Each number is 128 + 32 x the weight over its row's rms, rounded and kept within 0 to 255. Layers, rows and columns count from 0. The size above them is the row's rms in percent of the matrix's.

# layer 7 MLP down (transposed), 512x128, rms 0.0997, rows 197-209, columns 0-127
size [102 101 101 104 107  97  98 104 104 102  96 100 106]
[[157 131 166 100 138 138 154 106 159 163 133 116  57 171  96 139  80 122 175 147  94 185 101 117 138 163 129 195  89 117 120 176 129 144  98 120  79  88 100 136  99 168  66 107  58 141  93 189 128 169  85 117  82 144 136 134 101  99 172 105 146 147 141  49 101 122 152 178 153 174 132 101 146 130 152  85  88 126 148 154  96 104 105 172  81 127 112 167 126 135 138  85 117 101 155 169 146 120 126 124 130 167 131  93  99 166 158  98  65 174 146  85 165  72 127 127 133 164 134 132 164 107 170 183 112 137  95 151]
 [170 152 148 142 152 173  85 177 155 163 154 120 165 127 146  97 150 108 140 214  95 152  98 117 117 110 102 132 165 142 134 134 150   9 139  82 142  83  76 168 168 109  93  95 118 108 118 140 133 142  67 105 133 122 133 126 123  79 176 129 129 152 186 142 128 128 123 111  54 110 167 118  89 116 149  88 108 136  98 156  91 126 123 121 146 142 161  87 178 142 154  96 128  99  86 179  40 105 122 121 151 140 127 133 115 146 151 154 176 123 106 137 143  82 112 178  78 120 135 199 115 106 168  87 138 151 161 137]
 [129 102 161 157 151 115  87 173  88 124  64 113 119 145 158 176 113 166 154 114 153 161  55 162  98 111 150 122  90 147 140 104 146 152 160 171 123 145  62 122 113 157  82 114  89 155 148 179 132 157 129 155 177  79 160 145 143 135 121  59 130 142 113  95 151 105 169 112 122 131 117 142 166 111 180 134 178  58 121 146 155 128  97 166 151  60 159  76 124 192 128 102 113 109 115  93 135 167 116 125  72 124 155  73 145 156 107 168 146 125 118 104 199 130 159 132 112 111  85  41 164 123 108 127 158  84 123 113]
 [140  48 166 107 112  92 139 128 131 146  78 159 101 134  68 176 133 120 125 113 179 157 162 172 103 106 129 106 126 172 129 158  84 174  91 138 151  93  44  98 133 167 147 152  98 175 133 115 151 167 107  65 146 142 147 143 106 119 111 122 132 124  94 101 120 110 146  72 102 200 106  82 123 126 113 107 105 205 118  66 117 135 128 158  96  63 150 147 144 151 115 140 142 120 159 126 117 110 137 128  87 160 124 130 148  61 137 123  72 164 150 187 182 105 136 124 121 166 146 161 138 193 203 144 108 121 108 101]
 [166 153 147 112 121 153 173 125 143 162  98  20 149 154 148 116 153 187  99 113 148 104 132 172 177 100 114 157 150  79 128 151 143 111 133 184 134 127 132 218 125 139 156 107 167 142 164 151 152  59 125 100 129 155 116 163  89 126  75  88  89 109 205 129 104 106 140 152 167 115 125  39 126 110 105 115 115 137 128 176 129 122 128 107 183 143 102  90 116 129 152 138 158  95  87 142 111  75 149 126 115  92 137 116 130 140 109 105  93 180 145 129 141 177 102 163 112  54  66 140  96 155  99 167  95 119 130 127]
 [128 127 108 129  81 149 137 158 144  93 128 128 121 153 126 183 148 134 160 166 150 128 111 157 164 111 101 106 135 142 132 138  51 104 104 105 133  79  63 133 140 120  92  97 134 151 169 140  81 150 146 121 137 127 131 138 131 184  97 109 152 115 148 172 130 118 191 169 105 158 121 124 107  69 105 153 104 148  88 107 173 161 170 100 108 111  75 205 105  88 140 200  58  83 145 139 160  78 169 146  77 117 127  88 163 146 132 114 128 204  98  71  32 117 160 151 115 120 135 139 182 147 141 138 166  96 115 125]
 [ 98 152 172 151 135 146 158 165 132 107 188 155 154 115 151 136 171 121  94 124  75  79 155 101 133 115 115 125 117 144 179 149  85 126 148 110 142 120 164 157 124 106  83 131 132 131 153 139 176 129 107 171 112 119  55  98 179 150 151  78 148 153 106 159 175 138 133 116 166  97 120 142  88 214  90 173 152  89  87  98  95 130  88  59 154  73 130  52 139 111 122 130 158 171 102 170 101  73 115 144 170 144 183 144 130 122  95 145 127 129 169 112  86 127  75 143 171  67 117 124 113 126 107  77 167 166  84 139]
 [ 94 136 114 204 138 112 118 147  60 137 138  94 172 166 151  98 103 121 170 135 216 131 110 133 137 130  95 165 102 101 147 141  68 135 129 112 132 104 178 133 124 121 152 131 106 120  71 127 106  95 146 113  92 153 193 132 119 142  75 108 188 133 113 108  90  74 113 113 174 134 133  68  83 118  65 137  27 145 146 144 106 142 126 159 113 145 135 111 178 103 129 145 112 180 184 131 179 148 103 112 180 140  93 154 161 150  87 111 160 136  75 169 177 122 117 160  99  76 104 147 119 156 136 163 139  92 142 144]
 [139 184 118 166 165 126  87 179 148 167 164 127  97 195  98 137 150 109 107 158 113 124 147  85 147 144 131 170 138 122  97 150 101 157 145 116  88 136 131 122 119 199 148 151 109 196 129  59 142 187 120 127  84 125 143 135 156  89 106  87 123  94 148 139 196 106  99 116 102 159 156 136 115  89  73  92 194  51 109 108  83 130 102 163 119 169  81 114 135 127 160 121 111 111 195 144 138  72 181 113  98  75 152  91 144  81  93 154 192  99 146 109 118 145 124 106 108 102 135 104 162 152 170 110  97 125  94 145]
 [158 106 141  98 166  74 131 170 137 140  74 150 109 117 159 149 124 131 105 110 164 140 122 111 103 119 208 158 132 145 135 109 139  95 164 153 120 102 164 128 160 120 171 190 118  63  89 147 144  91  39 112  75 146 146  98 120  75 102 127 132 166 116 111  78 131 172 119 120 112 195 175 135 139  98 126 139 110 141 116 100  96  90 120 184 150 132 140 143 137  93 123 141 149  90 153  45 189 168 164 102  92 104  83  94 171 147 158 119 116 176 136  94  42 122 136 161 135 127 196 137 133 111 103 130 117 180 128]
 [129  72  74 115 142 183 134 117 145  98  92 181  75 109 150 100  96 109 154  69 133 144 155 157  76 136 114 151  56 173 138 138 161 159 169 176 119 124 117 149 161 154 173  97  92 131 164 105 161 127 129 156 112 123 161 105 219 164 143 148 118 141  91 148 154  76 106 160 109  77 146 146 161 129 160  52  70 115  99 127  99 147 120 169 142 159 115 151 134 105  96 140 152 115 151  59 119 103 174 114 165 109 151  76 176  80 145 127 121 173 114 113 177 121 178  87 132 124 126  83 161 171 126 102 107 109 112  97]
 [108 134 144 155 143  80 149 106  98 134 175 169  99 159 150  97 156 121 150 213  95 193 131 107 159 163  60 136 141 134 121 187 111 143 110 135  68 160 119 120 131 121  67 128 111 135  49 170 165 143 184 123 145 124 110 117 147  90 175 131 156 147  80 209 107  73  99 141 166 151  75 109 110  64 124  91 120 201 123 122  93 115 151 114 140 133 139  96 144 129 154 106 169 177 148 108 113  97 135 109 154 113 173 121 140 139 136 121  47 133 168  84 105 109 108 133 124 132 113 129  73 127  89 178 106 141 104 150]
 [ 73 114 129  80 106 138 149  91 142 143  98 140 163 109 132 152 170 154  73  95 175  66 162 185  77 116 135 133  90 110 102  97 125 167 153 138 151 116 153 186  62 118  83 155 142 138 141 114 128 105 123 124 167 120  97 167 119  66 159  87 140 150 196 153 148 125 158 137 167 177 128 143 176 144 121 160 111 146 170 127 147 169 117 136  92 134 118 106  89 104 121 134 131 214 110  98  76 157  98  93  76 139 140 191 121  94 125 178 115  84 115 103  92 117 155  62  79 109 118 111 163 165 112 162  82 123 167  91]]
# layer 7 MLP up, 512x128, rms 0.106, rows 198-209, columns 0-127
size [106  98  99 102  99  98 104 107  97  95 103 100]
[[136  97 141  84 130 129 116  75 124 110  84 169  88  91 101 102 153 157 142 169 174 146 146 151 160 178 168 102 144 146  64 180 110  97 141  92 109 136  96 113 184 102 130 176 150 142  97 190  95  96 206  81 144 142  69 122 170 111 132  83 122 127 117  99 107 114 134 109  80 170 150 119 104 142 166  68 130 101 168 113 126 173 128 150 108 115 119 100 111  76 158 182 126  74 129 205 132 122  93 173  62 113 108 132 129 108 143 125 112 157 119 120 146  94 135 145 182 173 175 151 141  77 183 109 138 109 123  94]
 [162  90 143 172 158 103 119 135 121  97 113 153  92  73 156 122 102 155 115 130 143 102  94 163 110 140  56 183 110  91 112 121 104  86 123 135 152 132 182 145  97 140 167 143 137 186  74 146 119 132 143 114 158 147 187 131 164 153 113  73 147 121  96 105  73 112 147 134 137 131 141 114 117 117 146 111 106 132 169 115 190 103 139  96 122 105 188 105  34 122  76 136 117  67 138 155 146 155 103 182 167 148 178 103 115  60  96  81  86 153 164 152 178 122  83 183 157 145 109 171 182 110 146 104 147 105  83 113]
 [111 107 147 143 101 183 200 125 105 111  88 121 146 122 141 179 129 106 127 101 134  59 103 175 107 125 141 141 105 139 122 167 166 127  89 120  78 127 157  97  77  99  84 147 146 130 152 181 111 119 153 159 168 128 112 125  98 142 145  87 151 144 162  64  56  89  85  87 154 101 147 103 158  89  99 165 176  89  98 106 155 157 116 123  64 145 125 124 147  78 152 147 159 152 136 116 105 185 148 142 101 114  69 102 107 154 133 137 111 114 206 123 221 108 129 127  81 132 170 187 175 115 172 149 100 141 127 130]
 [145 132 119 192  98 137 107 107 128 142 138 128 124 134 168 123 160 136 103 145 173  73 152 151  54 126  89  76 127 127  64 155 156 110 101 132  85 114  98  72 181  79  82 176 139 131  41 157 140 113 124  99 185 186 176 154 118 122 101 147 119  70 182 114  97 132 108 149 187 173  83  81 113 119 118 125 108 103  94 102 151 118  95 141 139 160 116 114  88 189 132 163 139 119 151 101 154 107 132 143 114 162 142  91 123 136 150 205 101 140 105 113 215 110 129 124 101 100 101 178 178 147 144 130 110 121 135 109]
 [137 137  97 143 127 149 187 106  57 106 123 143 132 124 176 112 148  88 119  97 154 131 150 117 141 166 139 127 145 153 118 118 162 149 195  64 127 141 139 158 122 113  68 131 204 111 109 170 146 128 103  88 139 180 115 153 163 143 102 163 127  96 132 137 166 141 142 171 128 127 175  99  93 175 134 168  57  80 166 163 129 143  71  86 118 223 149  65 118 141 167 139 115 113 135 121 172 159  56 100 127  74 125 169 142  57 132 152  98 133 123 101  95 115 136  82  84  97 147 101  90 131 142  90 122 158 111 125]
 [124 153  94 130  92 122 175  91  91 149 178 118 121 138  70 118 111 139 151 170 157 124 110 130 159 111 147  86 166 104 124 150 119 127 195 125 106  82 118 199 160 132 119 175 127 152 141 133  69 144 127  82 167 157 100 145 123 160  78 137 157  87 134  79 136 155 118 157 112 137 110 131 137  58 135  93 111 156 148 140 113 114 134 151  42 157  67 147 141 131 177 158 125 103 110 184  99 219 147 156  54 141 149 118 155 180  79 167 115 112  96  80  80 109 151 152 137 115  70 169 116 112 159 125 130 144 102  85]
 [245 152 136  87 121 153  94 131 135 158 105 159 144  49 163  97 133  95 165 178 161  77 164 127 123 113 138 119 164 103 129 124 155 126 126 148 135  79 129 161 124  95  57  91 165  59 180 115  94  97 136 132 183 166  96 159 110 188 128 192 157 119  82  98  89 135 101  73 123 176 136 129 156 122 130 161 158 178  98 102 146 145 101 119 130  96 118 180  97 153 132 146  75  88 108 118 144 155 119 121  95 129 148 116 124 108 164 107 103 133 120 140 175  83 110 112 123  83 154  98 149 143 143 157 134 145  67 101]
 [131 143  94  85  92 114 141 169  74 146 106 192 194 104 113 145  52 158 153 143 153 131 165 137 169 130 182  57 123 114 109 133 161  93 115 122 110 105 103 115  45  92  84  61 116 178  70 155 113 122 113 144 136 131 163 144 137  61 147 108 171 123 105 116 140 142 151 104 134 128 200  83 110 150 113 140 148 123 135 111 142 122 158 149  84 104 132 125 128 174 102 187 194 139 151 145 117 152 139 157 107 137  98 145  73 145 160 123  97 130 127 154 191 141 147 122 137 114 127 159 132  84 148 100 129  43 176  91]
 [138  94  83 165 139 157 180 147 107 130  96 150 159 163 114 121 182  77  99 157 152 139  49 120 192 132 141 122 116 123 172 111 146 107 120 141 131  79 116 166  61 148  73  74  82 130 162 132 169 105 135  94 165 174 132 137 165 127  92 130 157  50 105  76 113 103 105  91  90  79 153 123 186 195 117  96  55 112 156 112 126 178 131 164 110 177 138 126 142 155 110 164 157 117 126 179 163 101 111 156 105  96 144 115 102 131 137  97 170 110  76 152 109 156 162 192 122 115  88 120 144 163 140 135 134 136 121 103]
 [122 101 146 106 151 141 127 102  53 137 141 143 167 148 127 134 128 142 111 220 159  81 132 109 169 111  71 164 137  88 109 155 104  90 114  78 124  82 197  89  79  95 120 142 127 148 120 108 130 114 136 162 124 136  82 135 114 126 139 163 254  82  88 124 109 175 105 110  96 167 143 130 127 135 123 136 117 117 168 138 109 125 161 118 122  83 114 128 143  92 113 168 169  84 138 159 148 236  96 174  85 107 158 143 112 127 140 153 136 103 110 103 151 102  98 134 142 106 111 191 127 163 170 159 136  71 140 148]
 [112 156 102 173 152 118 124 121  67 105 107 159  94 114 151 136 136 124 132 145 152  84  92 107 118 141 128  82 132 118 112 160 157 134 135  68 189 109 211 132 117 157 121 182 170  90 119 143  73  88 103  55 158 195 176 139 146 137 109  95 150 129  74 127  92 146 121 171  97 161 151 158 110  60 198 212  84 141 100 143 206 130 156 155 114 132 173 124 177 157 128 132 167 121 133 134 124 127 111 129  99  98 124  82 153 126 120 107  82  76 138 101 104  96  66 115 147 157 129 162 130 156 132 142 119 101  90 136]
 [119 107  76 164  93 134 135 145  59 134 118 175 119 110  92 158 131 127 121 140 128 202 159 117 209  83 149 105 113 126 144 154 100 116 129 125 149  79 146 126 116  85 130 188 132 145 138 150 114 135 110 103 132 128  97 107  97 151  46 138 135  80  67  96 126 131 139 161 163 103 132 113 125 203 134 116 171 133  64 162 148 150  86 113 126 182 156 154 122 136 107 150 177  96 142 159 154 158 132 131 129 111 156  94 190  29 148  94 116  50 141 185 131  84 180  82 157 119 132 166 122 145  98 138 117 154 118 129]]